config.toml
n_layer = 24
d_model = 224
n_head = 7
n_kv_head = 1
head_dim = 32
d_mlp = 576
vocab_size = 2048
activation = "swiglu"
norm = "rmsnorm"
norm_place = "pre"
norm_eps = 1e-05
positions = "rope"
rope_base = 100000.0
rope_fraction = 1.0
qk_norm = true
attn_scale = 0.177
bias = "none"
tie_embeddings = false
parallel_block = true
init = "uniform"
init_std_qkv = 0.0334
init_std_o = 0.0334
init_std_up = 0.0334
init_std_down = 0.0334
init_mimetic = 0.7
optimizer = "cautious_adamw"
lr = 0.00116
lr_mult_o = 0.662
beta1 = 0.95
beta2 = 0.99
lr_head = 0.00684
grad_clip = 0.5
warmup_steps = 445
schedule = "wsd"
decay_fraction = 0.462
decay_shape = "square"
final_lr_fraction = 0.02
batch_tokens = 32768
seq_len = 768
doc_mask = true
train_tokens = 216500000
steps = 6608
dataset = "wikipedia_en"
Each number is 200 + 30 x the weight over its row's rms, rounded and kept within 0 to 999. Layers, rows and columns count from 0. The size before them is the row's rms in percent of the matrix's.

# down: layer 4 MLP down (transposed), 576x224, rms 0.0353, rows 354-363, columns 0-111
# gate: layer 4 MLP gate, 576x224, rms 0.0379, rows 355-364, columns 0-111
# up: layer 4 MLP up, 576x224, rms 0.0349, rows 355-363, columns 0-111
down354,127,189,221,216,196,201,183,162,213,192,217,231,190,198,246,166,237,221,229,252,186,172,237,175,157,176,196,184,184,168,271,173,160,199,204,236,255,220,235,183,237,180,165,149,202,191,176,222,228,186,218,189,184,173,276,177,166,257,203,183,210,182,210,181,227,256,218,201,225,209,213,155,202,182,228,203,229,164,233,208,212,170,179,223,194,214,186,199,227,173,252,260,189,173,174,166,194,260,165,267,220,221,221,251,228,178,223,169,164,185,217,163,211
gate355,081,208,194,211,213,216,224,168,178,180,130,192,194,188,169,247,191,190,216,213,187,172,175,175,182,254,249,232,194,208,173,229,229,205,194,157,208,189,244,206,205,221,218,177,185,260,166,189,214,209,239,175,248,163,239,199,170,229,211,223,202,187,250,191,158,191,159,126,187,170,147,202,210,184,176,223,198,208,192,232,160,194,189,217,223,222,218,193,215,244,191,204,186,224,267,154,267,190,220,164,207,197,203,159,224,189,219,168,146,210,167,216,189
up355,070,219,183,169,183,291,273,158,246,249,215,228,156,186,249,176,151,188,189,231,192,224,201,194,204,297,250,169,256,178,196,187,210,175,190,193,238,202,181,161,242,195,211,207,245,211,159,213,196,195,213,191,150,201,219,202,187,181,161,194,187,180,217,184,185,194,184,190,224,252,211,238,169,258,225,163,172,208,230,206,228,180,214,164,219,206,207,193,172,217,191,227,156,289,223,235,204,204,148,193,180,234,190,194,196,185,146,212,102,157,235,184,224
down355,072,203,226,198,205,222,224,168,183,235,173,225,196,175,162,246,202,192,228,205,172,210,196,201,190,240,224,207,208,170,180,196,194,212,291,213,255,196,227,188,223,188,238,169,180,202,143,132,201,214,239,180,228,186,254,204,211,220,141,223,170,168,218,188,179,166,196,185,198,211,117,190,165,188,193,200,201,233,209,204,228,167,220,202,256,228,220,187,188,244,194,214,183,264,233,164,248,194,200,133,172,224,219,183,166,133,198,197,165,197,207,252,219
gate356,084,149,226,253,239,218,240,235,244,254,185,256,154,201,183,174,187,201,200,191,138,210,194,205,173,216,228,148,156,228,195,204,173,213,201,231,218,175,172,230,239,196,219,203,203,181,228,169,178,195,160,189,216,181,184,194,199,160,195,219,245,174,188,215,181,227,165,203,211,190,234,160,223,261,216,243,186,214,173,234,236,223,229,225,168,207,218,132,205,192,162,204,193,144,213,229,201,236,164,217,194,232,193,187,206,226,237,188,216,219,146,201,260
up356,061,178,265,152,161,161,181,223,206,157,190,196,227,217,217,248,190,213,192,239,194,245,173,191,177,219,175,188,181,265,213,174,187,128,188,296,172,220,225,218,217,213,204,187,187,158,190,240,197,222,235,187,204,191,173,181,154,188,200,236,162,189,242,222,177,214,202,207,146,165,138,130,206,141,241,196,258,139,171,141,257,193,214,235,182,208,188,187,238,200,226,195,146,213,204,236,212,190,190,186,173,206,241,220,130,195,220,243,153,232,170,189,214
down356,062,247,231,188,140,159,146,194,140,151,218,166,246,217,191,224,180,219,185,206,218,228,203,187,223,214,185,281,212,210,228,154,218,206,192,181,157,204,226,183,180,237,189,201,186,234,173,177,265,221,252,221,184,212,220,169,186,217,210,193,169,219,233,204,183,172,214,222,161,201,166,188,186,133,202,137,244,121,215,193,162,183,191,223,259,171,179,235,226,240,230,192,179,245,160,194,200,178,207,142,170,230,230,229,172,190,194,245,189,182,209,192,151
gate357,054,202,199,174,231,163,180,206,192,252,196,193,236,218,210,173,205,213,208,240,211,196,231,221,168,171,210,227,238,172,187,215,168,221,150,157,193,274,214,214,198,218,195,205,236,218,193,225,166,181,152,226,225,157,244,224,148,228,175,244,206,226,191,236,187,193,197,180,120,172,201,187,192,238,182,214,202,105,207,190,223,216,131,147,201,191,215,180,225,206,207,188,183,210,215,231,177,138,159,233,206,175,198,153,188,204,219,188,230,177,170,199,168
up357,054,195,148,211,209,224,214,175,234,264,193,218,231,182,153,161,175,209,182,175,200,218,224,155,140,230,222,215,190,177,182,192,172,214,211,238,199,191,256,183,215,206,210,93,184,205,204,179,194,135,261,186,218,237,192,208,229,233,168,207,193,232,215,263,244,248,206,219,210,201,254,160,202,174,170,206,220,219,226,195,196,213,171,145,222,189,215,150,253,149,190,196,223,227,195,141,212,232,248,231,203,283,204,219,249,142,204,243,206,174,176,169,247
down357,045,161,160,142,229,184,179,191,199,263,196,183,263,206,138,170,134,206,164,197,166,196,194,178,142,247,226,187,211,217,217,173,187,203,157,212,176,205,211,187,195,213,208,155,185,243,207,61,179,162,259,179,211,216,185,181,232,213,175,191,236,214,215,223,188,216,237,177,240,187,232,172,204,178,177,207,225,257,205,199,182,216,152,186,187,197,202,142,223,165,190,199,189,204,170,186,154,208,269,228,170,232,178,186,213,184,189,241,217,179,168,199,234
gate358,101,191,204,218,233,173,209,193,178,226,207,225,182,173,208,203,212,183,219,155,249,271,240,170,218,252,168,196,186,257,217,136,155,213,189,204,193,210,223,183,267,224,213,202,188,180,221,187,135,242,193,218,224,151,230,211,190,219,166,228,221,205,168,221,199,260,253,158,128,232,152,188,248,214,218,170,241,163,183,212,180,197,147,151,189,194,202,170,177,186,244,209,222,226,203,227,152,172,214,217,228,177,202,218,205,241,201,197,151,193,211,226,194
up358,086,204,206,144,191,255,239,273,176,188,202,151,182,150,227,182,202,190,194,249,172,151,209,248,200,183,269,236,262,167,155,166,180,226,222,224,252,236,191,200,167,165,179,246,240,232,160,248,206,184,243,189,176,166,237,206,230,207,192,215,184,237,216,239,167,171,167,207,237,180,182,189,184,172,230,174,241,207,215,233,242,252,287,181,213,183,241,257,226,184,207,208,161,186,229,185,222,155,176,203,240,221,155,172,203,217,219,202,196,203,179,175,241
down358,089,205,193,180,222,194,215,216,206,176,178,225,193,188,242,229,204,179,227,178,214,216,200,219,188,224,195,173,216,230,177,138,143,196,234,208,218,209,221,173,227,168,188,216,175,185,191,146,128,217,228,192,210,145,263,193,199,246,192,233,217,215,175,236,169,244,253,163,156,221,170,226,216,218,210,171,238,156,167,223,199,196,210,140,142,188,199,191,194,142,259,203,203,184,199,218,204,149,209,235,241,177,149,190,195,280,215,200,144,183,191,194,214
gate359,075,227,217,162,212,195,233,192,185,243,194,238,166,186,196,193,171,181,200,191,212,181,243,210,139,219,194,236,190,222,248,220,187,196,186,178,222,183,217,233,237,252,180,201,183,186,246,218,194,200,215,212,229,171,251,166,134,196,216,205,176,189,226,247,202,241,217,162,133,230,217,215,180,225,163,189,230,211,198,219,212,196,126,143,247,204,183,211,226,209,160,197,241,251,193,170,188,216,184,237,205,203,161,187,230,165,207,226,193,172,213,195,175
up359,097,207,154,165,218,207,176,230,179,174,299,200,212,174,246,179,232,193,240,207,175,221,195,223,197,181,240,190,201,232,209,199,209,190,149,192,219,193,128,158,168,184,205,184,198,223,219,181,187,194,223,226,208,186,199,215,200,155,242,209,224,232,174,214,189,269,247,234,155,182,229,193,158,162,192,193,236,201,199,175,198,208,220,188,226,155,197,185,150,198,205,188,231,149,182,242,178,243,233,216,217,188,214,251,190,162,239,191,232,170,252,228,214
down359,079,218,152,185,226,225,153,221,175,164,263,175,196,157,210,190,218,168,262,215,194,211,196,191,194,162,237,193,204,219,212,185,205,196,149,188,198,193,137,173,174,210,214,174,215,204,237,185,210,200,247,223,169,165,188,216,233,174,248,221,181,221,170,220,193,245,256,248,134,167,233,204,155,168,204,213,269,179,176,162,185,216,207,214,195,157,218,223,195,194,227,197,249,150,196,215,186,213,212,235,227,196,198,237,182,140,201,174,215,179,242,240,215
gate360,031,180,192,222,180,220,206,229,180,230,158,205,212,205,186,195,199,219,219,165,185,199,216,187,155,160,154,227,161,214,209,212,176,303,213,231,191,210,221,244,140,161,203,185,215,147,204,218,211,139,195,192,218,255,196,172,216,210,235,185,170,183,179,231,245,181,228,168,208,206,154,237,171,149,213,168,228,213,244,192,216,192,155,155,212,236,154,225,225,167,208,179,167,225,187,146,242,181,220,220,251,194,199,201,222,244,128,249,210,154,205,212,231
up360,031,201,194,223,196,227,190,202,162,176,195,197,175,240,176,225,187,226,266,242,191,185,207,188,179,234,187,206,194,184,167,180,170,172,191,172,191,201,198,195,240,218,221,210,235,281,215,202,190,162,203,230,295,206,183,232,202,201,216,199,244,190,184,192,228,251,192,179,209,212,183,134,138,265,235,246,215,177,99,222,201,174,195,249,223,233,223,182,205,227,215,228,192,191,190,137,201,231,266,197,127,185,183,185,169,163,215,205,212,238,176,211,189
down360,025,191,167,201,272,221,216,164,189,202,196,137,184,216,137,226,239,173,261,238,181,188,224,156,199,187,144,176,220,215,207,197,218,223,135,207,224,207,215,212,193,149,200,275,250,220,213,250,193,193,214,246,233,209,206,231,230,182,221,237,251,221,180,210,134,206,219,167,197,203,220,188,179,260,263,220,262,170,180,191,212,212,173,204,178,244,254,178,211,201,195,221,199,260,206,237,201,216,185,187,240,198,194,212,172,245,198,170,175,204,213,232,224
gate361,030,196,170,173,206,215,252,122,232,240,238,194,205,147,207,239,204,170,206,212,185,158,169,157,217,216,253,176,231,177,173,155,218,224,208,253,238,174,161,175,181,177,193,184,183,251,150,141,193,189,199,246,177,146,227,177,177,203,225,177,193,196,206,191,254,166,162,167,217,211,230,210,212,185,204,188,218,192,201,171,183,244,222,236,229,187,171,197,198,205,223,194,208,171,245,239,217,191,196,232,178,196,234,168,188,193,218,251,263,210,165,200,185
up361,031,222,181,199,197,221,195,203,235,151,201,201,244,220,168,189,173,198,200,207,182,179,210,160,235,189,176,226,174,212,193,169,219,260,222,205,238,195,226,219,220,222,218,166,169,177,182,253,161,183,181,156,178,195,188,160,229,201,190,211,151,262,137,233,153,179,234,226,159,202,205,266,219,237,228,201,199,235,269,228,169,186,180,224,222,212,216,203,177,224,209,188,182,166,232,198,221,188,255,214,164,204,260,198,171,218,224,187,233,181,162,199,231
down361,028,266,153,215,109,189,231,175,212,193,162,165,174,193,202,158,169,157,216,277,210,198,213,170,217,185,210,237,188,222,201,231,188,221,227,176,183,189,193,167,229,226,223,207,177,158,230,129,146,257,176,203,178,219,162,217,246,174,167,157,182,261,202,262,102,223,225,194,214,187,232,189,225,239,219,178,263,224,179,206,241,183,147,185,178,182,240,174,201,199,209,227,181,222,197,195,166,202,218,201,229,190,223,169,191,197,202,188,176,165,170,167,221
gate362,083,176,156,156,212,208,193,249,203,230,159,197,168,193,215,160,275,226,176,252,199,209,205,161,251,219,255,209,195,194,196,169,214,211,221,211,257,195,186,186,220,200,197,212,197,182,158,257,243,152,199,183,193,203,194,151,197,203,192,195,187,210,187,145,218,204,217,206,183,201,255,197,191,206,228,181,183,183,233,243,236,234,182,212,246,174,190,240,215,158,164,265,171,211,263,242,118,214,199,236,207,258,200,223,147,182,217,203,220,184,188,236,198
up362,083,193,195,226,180,239,206,214,194,280,241,154,176,154,225,252,195,228,171,208,175,199,228,228,186,209,181,196,187,198,257,155,248,254,174,237,193,208,210,250,154,159,265,167,192,175,222,194,179,221,195,233,178,179,201,199,193,175,182,214,231,193,190,202,227,155,203,276,227,192,201,213,144,202,249,184,232,208,236,229,170,222,202,240,161,162,205,204,186,192,222,186,237,200,133,150,231,177,179,173,181,228,223,213,242,153,189,212,219,241,206,180,173
down362,075,188,203,193,171,253,188,214,191,237,190,137,197,145,223,224,225,187,172,202,154,157,210,247,184,211,221,211,169,224,231,152,216,249,176,231,157,217,209,223,169,172,229,187,196,207,213,226,217,201,125,275,186,190,189,269,178,191,203,210,257,220,182,204,184,185,219,257,192,157,232,218,163,230,228,194,204,181,233,247,178,210,229,249,169,162,220,245,209,168,206,172,229,235,158,140,167,196,174,207,200,257,232,257,231,152,204,202,261,204,173,192,171
gate363,093,220,240,244,232,198,241,176,215,242,215,235,212,212,146,223,135,178,150,170,234,260,199,181,134,195,186,187,156,201,192,225,165,223,171,208,231,227,222,195,236,210,241,187,154,198,193,189,189,186,184,179,202,195,175,183,181,158,170,230,195,192,233,180,242,222,180,214,235,182,220,204,222,248,248,184,181,205,153,175,219,213,170,223,197,218,174,169,147,166,194,187,195,201,172,235,178,265,190,221,193,239,217,221,202,175,200,194,166,208,199,186,242
up363,089,180,244,230,241,214,243,203,187,245,169,188,270,186,197,185,222,172,209,197,182,226,146,212,227,196,225,112,169,188,148,203,251,181,179,154,206,187,159,225,198,220,196,205,142,243,222,178,228,177,182,212,166,197,199,240,230,197,204,188,209,229,211,140,202,104,163,208,229,215,221,181,189,216,211,200,179,225,189,230,195,194,248,223,187,208,164,146,168,216,213,222,156,221,193,236,176,208,228,233,178,214,169,224,179,208,221,198,163,274,251,180,242
down363,086,178,207,161,163,227,171,202,184,195,223,189,186,183,238,189,200,220,209,206,198,184,191,171,204,168,197,216,196,230,270,185,203,220,153,204,162,125,169,175,211,218,151,211,222,206,172,233,211,245,196,193,218,231,217,191,213,241,194,170,209,272,210,192,176,231,201,211,173,166,211,201,219,182,198,197,182,178,210,186,177,202,248,168,168,185,169,222,277,206,206,156,245,192,245,186,251,189,152,196,219,140,232,196,168,213,216,207,222,196,209,180,149
gate364,096,174,242,184,203,230,225,198,204,227,226,240,214,170,228,150,200,227,180,230,183,209,264,220,205,260,231,155,139,171,233,170,225,172,166,179,268,238,154,184,212,222,226,236,198,212,205,233,208,204,235,197,222,181,201,202,141,173,114,227,198,194,213,188,149,185,185,187,209,197,196,242,236,199,229,175,182,241,193,236,169,188,166,201,211,190,221,164,192,202,209,246,206,205,193,185,186,269,183,254,175,208,151,191,193,196,242,214,254,209,219,178,239